From a checkpoint of a small transformer trained on Wikipedia.
Size: 14 layers, width 128, 4 heads of 32, 3.8M parameters.
Each number is 128 + 24 x the weight over its row's rms, rounded and kept within 0 to 255. Layers, rows and columns count from 0. Numbers have three digits each. The size before them is the row's rms in percent of the matrix's.

# up: layer 3 MLP up, 512x128, rms 0.146, rows 290-306, columns 0-127
# down: layer 3 MLP down (transposed), 512x128, rms 0.144, rows 290-305, columns 0-127
# gate: layer 3 MLP gate, 512x128, rms 0.157, rows 291-306, columns 0-127
up290 101:160139112116136170155108098149153125155177088116155126095135123133100100113115125094128134131139131088090140143134117177138115142153123099137147074179106130114118147134092147140121104168140091142145112131124179110131137105121116152088135151120097123077116146153169163094150159129151132146146109143096167122151150090098131145120184159115127116134138164100149114125137090102127098127148
down290 103:115121148124121160116133112120103132195101136141128145148144148119135127151157093136103126133158153136120149183144142160134103140127190109108142142059103148145139121076092098126122053142115114089152110145135101121104090140137152145123150089100085110117118160112117160170161092145128121125183134119115175136136112135131127133131096122134130162132106129102099144120139136156106141123123
gate291 107:123139139153123138105118136124174122119108138163117175153090149141138187090121110126089186122130157145129115110123158152160135089103136099171124144119155126158164144150133119116148162158139108138134146124128159089141155159160106125126132109161110118137091122110140123132132116162096177125145156136136128132131107159058127152150084130111149125157154132165160101148142155142126095153176
up291 113:138147147112125089109140131139139125138192089151147103104163104138123132122110104083115138128106093125101197117143146119107120115173124127104129081158150116125119124111105134131134171161120173127129142170148133192113122105126135126088112124092154114090112152157095135136160118124150131131117121080141156087148163148105128132135102138123115143089141144143099119177107110190115125131126
down291 108:140120129151124125120155130066090168110149129122136147146094122113093133136124116142152115168126132140159080164129168130129155127120134111159130185113165110164129144162147101100117140178163089119149109150129102100101112180150119144116118132107111087106101123115119139126160134140140155114132117146134135125182058137111122146130133092104091099116110148183105116137098103129106138112106
gate292 104:132118170109159145109130074107158092199146160138115136112145131123113096091142127128113107132186155151123138103154120142144114143168142104136180140120124163120144135131129141116103119117124109132118098111121127078143090141124162112160157163136148117150132109114201121147111120145140114145121130085109102114122123106105125145163095147127128091112164152182108148157117154140140141149083
up292 096:099116189116155139126174086142133141135132126111116124120125135142110143108114142144113178173161150119092121142149116151085138143137197132142130082096123151100119102132163175156127123161153154131107123151119096136138103161125147127107124172112125138134113121097126138163098089118116148129141131123106162094125150091109176158136123165173126096148118123147129165134123137107109170137174
down292 097:155177106146136150117149166171144129104116138104124134122157125163127125141127124153142177062106130133147109148129085101087132133125159132145106140116128160101151178121155121115135167168104168102098088123124113143135112094133162150144123134106131133121129160137141158111134122158119082108115153148133193134119103092116144159117166155151088168136150116125145132170128109137156167151124
gate293 108:110122113164153129139111165085124151173135168158167127125112070136107117101119093111150129158139151149133104129118112192119125122095093119081128117152126105105129146159151148141104155131158124136109126103130113110103156154158135122113156141108140129120079171131138138121155144164108151114192142106147137099104119117167144125151102140114131121087184137147149144186129111146136101143143
up293 111:105136120170121129156078143103100161171117148099165151094144120138158140117125123148149129125101113137109104123121121158114164121098120130110129117141155110127120135171128106162136166109166129117131140125135114136139176131158113098121135101131109102119113149120136183153094099161106156085174181120097119137114122096163150087163103145161130144101143132115147105140106073159108129187129
down293 110:121159144144141088182157160123112166137140121107125162141142113134113122144137169131176125107116109096155134117117134143110148138113119111138089126146096118160132130153145086179132130087177118100150148107119103120104158128097084130141136123112091080105121111108125136160088106077130136094147157139137105145132140096136134105147109142161137099131168130093160084152110102140081102166129
gate294 104:066160154116133115098130166136087125113106096136113117130182113114126123145119161088070139129171169097153088108104086147095153099079135118142106141128110105163143126156195135132103121147119141140128122082123115148126142174147124180121119130141133124121104115119099119118114122140116153159120152126108139109139126139124145138149143131113145165088141118142121160122144095142110078117087
up294 112:141158117084122152120104132149115099125139146162072111123138085127139153117164094114118120132171144071091118146115110109118137131130111110162135101132139112199145134150119160146136164163112124103161099187083109126097135169136163121141136162109118135149147123155099118130119122145114130102075111140120118144077164138096117152131105106105149135145172130128085127121124105130148105120152
down294 107:117127099118150106098122101140099107150109130128109088114151124123109164139135131121128133141127115112131079137159129116099141104145097107113125112108114126143137099113101144126076151151115125121161168154152154173139142143145111108138134168131116143169105120113079139102147090081158197172158130149130113164084142117118142134171138109179100127146174148171094150138123130166146095118148
gate295 104:166155073157121141123128140096150154150144115117095168161143142171126164134130120119142149121129138113148118139151119139130129150153126087147139145145129162092130128107129159110127102134175156130129052086142144127128135090157106138122132171140169129098135121107139080120158119125149136098151119109138119112167128116139125126149133149103113153115156109124183134141157050165134105145175
up295 104:112128112115110115116114152174156167138099143132132131115114134155168113162110148091148136148126179120144146112124115118128138105159138052115117155144135130150071103142133214124132119149125110127124127132112109122112133164145144134135102163144103106139126153170120147149113144145149121127111122107088117137121126092088074106145133167105097090115058130142117125119134082126126090125116
down295 104:130091122112128133137149185184157131146122094218189125110138114175140151123089120096084127183121127111152126157153116123109112164136129131121094134125167126114154106120143144143135137135133080153121127105127135099109159126145139130120120128158082125116150143125108136123129166129150158138129123131109092097159152117115135152127184133125124123154107122117139141119170125159167093135095
gate296 117:101133139140117135143127153148158187144129058125118110092136121139113107131137097124133120085153172122132166142129107134072123129086165108079138097160129120134136131106109130139138153144111113138158088117098126149176143132126108132158124141166142100085086172099132128082115125137143164128118146154166130088126118132176154130146159115084136126141137142119123116122111121174129161164155
up296 119:101132157102137100137145155157156145100103115104181101160112091173174144096136114105138080122125175092116171144077092146095129147146142130117137103153112136132149132089122130137151099143110113118177130107103096117143176103119128117103133124157136116125109140130104120123144129149150152112139110154152131144157127085169146098127120076144129124109145145125141091106106159138176157158111
down296 114:104073155126133104152131148139181101082104111154097120108141086129151146126122116098167143152132137096105124135120123140107139153120107124151102140140112129182163171096107104171141098110118132080139155135161120136129194122088132080163112085145144128113130113121163148108124102151127127132104113130141136181151139127172134103142119121164104131174133129120130107135107151121129174102127
gate297 097:121108125176091127115133164145145164190148142176139159135143141159163196150127128122116142134159208099163125128112118148189127136147108152130131102131120107160139151120126104115113114147093159125123112121145113158140162150131135111082125137083121177137110133092105141119109109105148152096125164113133123129081110116149112148141118125115101118122108126158101130167151161129127127125125
up297 094:144084130154118150110118159144136134154169148126088143106180068155126124132095153125191141111065138102142125175143152140127102136158119130115145111163131118129142098143087123130189148117121148174108088114112128119156135129111139147115155111125147107143082148149143142138126137117088142144108128112164114161109078117130125127159136133140139145143098108116108076124155095160155123121136
down297 095:167138120134084127153150107116111103186113132129106116159125148084148156094131173118155147096104097099106141118102145159107119108174071173118121172134103135118079122130127105159165138113185093126129128087117132124131092112121120105130149084173115137151142151160139170133132131155118122154123100130110113138131134172094123114121132126150130156132117120096144136133091075139119112118136
gate298 102:150136131109114096100138130137128088135117135123139138137152144113104112121152120153122126108194150109106111079123123117162142181075131124147154119113123141128175137131163092139086147160151143101120119102138138128156116109137159135093096104151146135115057121125137172152142129122124115096155127102145122098119145126102119092130118089142137127102102153082142127125118137172067115093069
up298 099:135123151126113104134135134156124141167131165109088101143116133139161195075129138116116134134129112126158148126142108100138121164142171160142122097077147111053105130123151137087114161128158144100102096100102147120127149156109160154138113125146121154116097117123149179132126151158078149114130123124124120135123129146123152141115118128156067148150161131086131154138158145161121146160095
down298 100:165145146101176103141133084174177133118126157148111111140136101073118107124134065087128158095111100145130148110135130137173116140122123151115137081102094103145139179102150109162131090122107139119135119107106119101123087131133144092138126112131142112110102117127119074150126159152113125143117114141136110123097077117111134147094134164146092090116133110120137107139152108109160098140089
gate299 102:141166084140137126121124093144114148128132159107135155127126097167120138166162137090132135105101117149117171136135131121129130099151150099148169124103142179113129110147125126128131142132138157138169133119125168115094126195128133141107132158095111129167160091119153133151140119124112117068133113068135132152122074109114130103151117148095112134061153177157105125127147110143159154146131
up299 092:107141131141166130097125114129135146128123141150085151131079152168160122171109116092123105112140113126089103095102155136165139127127198135149142145095173105147180140157145117124101139104088130105129163142082113103102112151107128141136121127132159102142124141169133160127080143099116167116134127114086146116076153124105101089117140143136117128128111140162128113143143142117166132092168
down299 096:114138109142074186071143104126128113094135122113098140169148113119120140103138118122128130166117079120127167189127122134122159178109146133129122121129149106153151101148104138072123165132152109104105141104150104135107121136133113124141128103101110152101115112137082091151140127094109175115095134105124101144112176143090166112124118100122117130130108104148145141080122134117149131075154
gate300 104:141130086100158111159147115088101095132127128148145121145108134121091125142169158114101135118106127131128151147143113061113125097124152119108115086121130162119160151101118136130096137048130153122107141100138126099081163148129120154125072150112184157150130107137116082096070146140101143098137108149126142130173121125148107145121103139116122095131162136164127132114124126100138126151110
up300 103:119149125101134158142154097139147148140154092124112121119072169113144126133121152171134148150158111119130111146139119132126170158130146150135075098107136142138118143116138168184145135121138180129084157142155119124154132122132127171142143122183182183133165126150157106157139135101102105111090153138092129154109144114126146170136146153125117103173113096129104128148172126151098144132127
down300 105:151126139147134181127128141110130124117136177107127144105132072123143133132127184133132122124136121140148100101093148135084157143144097119136147179100133107093082148126145107158156138174136103130161081122131133156110113116148131102156174113151108110132118123091144180158138115105133141139159107128098135133133134142117152116163197119112118183124078121090100132083128123127135132100133
gate301 107:130114141126107092114144134150146121155124108151141158123146093143137116096120139122115152135177132121073117154137143169131137088099071128114160143115126145118105125095173173146110079127142162125118107149128130130097121108176131113105144142124161140159151096146178149167141081137162147128148138130111148077159124106149107176160121129147103126104120090154085111138132094124108100103105
up301 106:112171116140123116138096120082136069127132106201112108122159106096089137084164124117141098102119118147135137114136133123163121125126131186146162136091151153104104122109122121133135131093121085086138081163130139163127113149139121122123131186156187134093104136135160104134144108130145090139133125159176125128129107117100170161101144125122162125126127102132126131129110111152136105138148
down301 107:097135085132160107128150079109133092098126147184115104118163106081123139138191118099163123182141125117110148141117120167132128132127106157137119095117113137084121145108134134117149138159167120093158120152132142143104157120127100138098122149125134101142113130126118096171147135136120116041108100101139093122124111153092106168117138114113135121115143165125109137133142152092114140113175
gate302 097:091110162090098153129131151187155111150108144112107096165132135080123152110148132156134170150180124134131122103122133101160133153107130132135121115164145106121140159098157160153099098144125155075150138096134106122132119136130125097131119118113124133131172143136139088106167079120109124165153118161119152134111127121059125126130112098104142110136107187117118159130138148104117175118150
up302 097:143199108119126143134087130159099135140173085155151122091113121084171153127132133118174114124127132178184135145121080119099146130108133138153156098127122079098113129151087100089118144129152113118127113129091083137134102145134107087146115135078107131132127104133116134139090125123082136124120113151133151161102127107147138111105136095116116129122127117126103115146113121152183091137154
down302 095:071117131078135144147100155111167143110125144139107122136142130132086141128168106155086150117134122158163141141111151131122158132100111132124096106180152143137115125124084094148131130138146152099147144115145105132117128107158137126136103185169119166130154085147169080094151138165126153173131104129129114149156118151087119112117113109091086101102110107152108145112139178161117120130133
gate303 095:098068111146151129114164110112129152150056099105161152164148143114133093139134096131136166157154188111107092102154143152114115134119128124118139104147121125104147139102131104107075145130140167135105104116072169105116112142160126155103112166150121132154139148151137106091121141153121134130106139099136126125141080129141126109122088129125112108081109152114098163108135109153152126155103
up303 094:127093174113146136168161158076127139122128141106122152140116127114170145143153163111151166106127156138162141123162121170134143155158121140151116193167103138135128133130115147107148175110161143138144135137101167136118138131127181116106118093159088097108144117144122111106099160149132150101161136110143106177137125163137123140102109143136132143109180114167144144094118157105119169132096
down303 096:157132139134130115167146141115090140145153136134122073110104092112128132116106089140123113131137125109170131185140118138156161128134111124146091165183102148104150125122111112109200146136150133099135157121147142134135121128126127142056158130149116140112129064155142096134090112159139112134079158122080089141135136162089131086128141145117117116122103127146143158121154142095107122140117
gate304 115:142176103146101154162136143137118146093182104147143139164144137158102155108118112125097144087125079110104129146142146189169107126144130152150113114166109129132126129110115130140102093111104156092120102094116093163133127106106131132155156130134143152159087114108098111166107129073127132085156100163142128076094106125122142108102146126124134134139087118142123155131106106156104166116139
up304 116:114138140104075137150120143124145185111119123174086161108149125121131165105126147119125077120127126104129128134084133138135147083147112127118112107106178095143124117191114150131129097137077118134107154119124116102117133150110119117161165117107140167128126128138104115143083166131058133149141105103172107089082103157088098087143114118132129141129128097142122137125104146142116114107131
down304 109:131140163102162140118088142115132104138139130107123101126117146112116106121102106136145112109135125131128139128146143121131132121118100133124048122178152154091139104114156143146169112119156134115140094124144090145140173116122081114097110123131127082132170143123052128149151115118155123140163125151106118153150123122130181127098144153097160139119118149098167127053171116105123124160126
gate305 107:141125126102091111150122123112107089164123124162157068111121131149107147131091137112120149137103122161029103098148171103178141111109133118111125117136118127129125134136118140140099151112105133137144131146174140168121123149142103168118129134149126163106081119145161161093164127155080106082125113120130139118099150116145119139134145120122105155132131067130110117123127154085121131106099
up305 107:083114129109138115136143130105129143121130181089160136142161182106127151117165193073145144097106135144127114137156129136126089119138109132118166155202126139111123172106134131139120115114103149138131111115081109111123122169136159112142119124117101113114144127103119095141121127106138130150121102139140137147116156109151140091152160115155138195107100096139147142151177139103174104130122
down305 106:107129119107092160096113103086135113123126132081158100112129125152144142111149113111155122136156095129102099118132122150159103146151110103148077151177122105146104144135152115117116152135112113107185128129155137126140142133104135182069136133137122203081116119176103103132090154150079122134118163148143133131125147148129109147141105135100114068147119134130095129111126136131170111133105
gate306 102:127151139135095136082130111123079130150116114098153148147092146139152137125128086156135142182160125121153143126133141115117097097112137128133167110136105149093101090085088104155132129130139095076113127143146117134117153136165133136122110189098118116141121125101137105131146094105141153137097098086160135094107130136119111096160130109101110122134140123071130164139127125193130138189131
up306 098:142133140137132164105148080114118114115161153176150117108182161145134122123112143146115216121149152127058133125097101128161130130116132143125086127135116120114140169111145112130116124097109161123079145110119129098148106158117127137149168080165085097117124124139110128129119143137103144091147138192127148146150158146129124140140142107153146124137097116086125110164158115129110118106140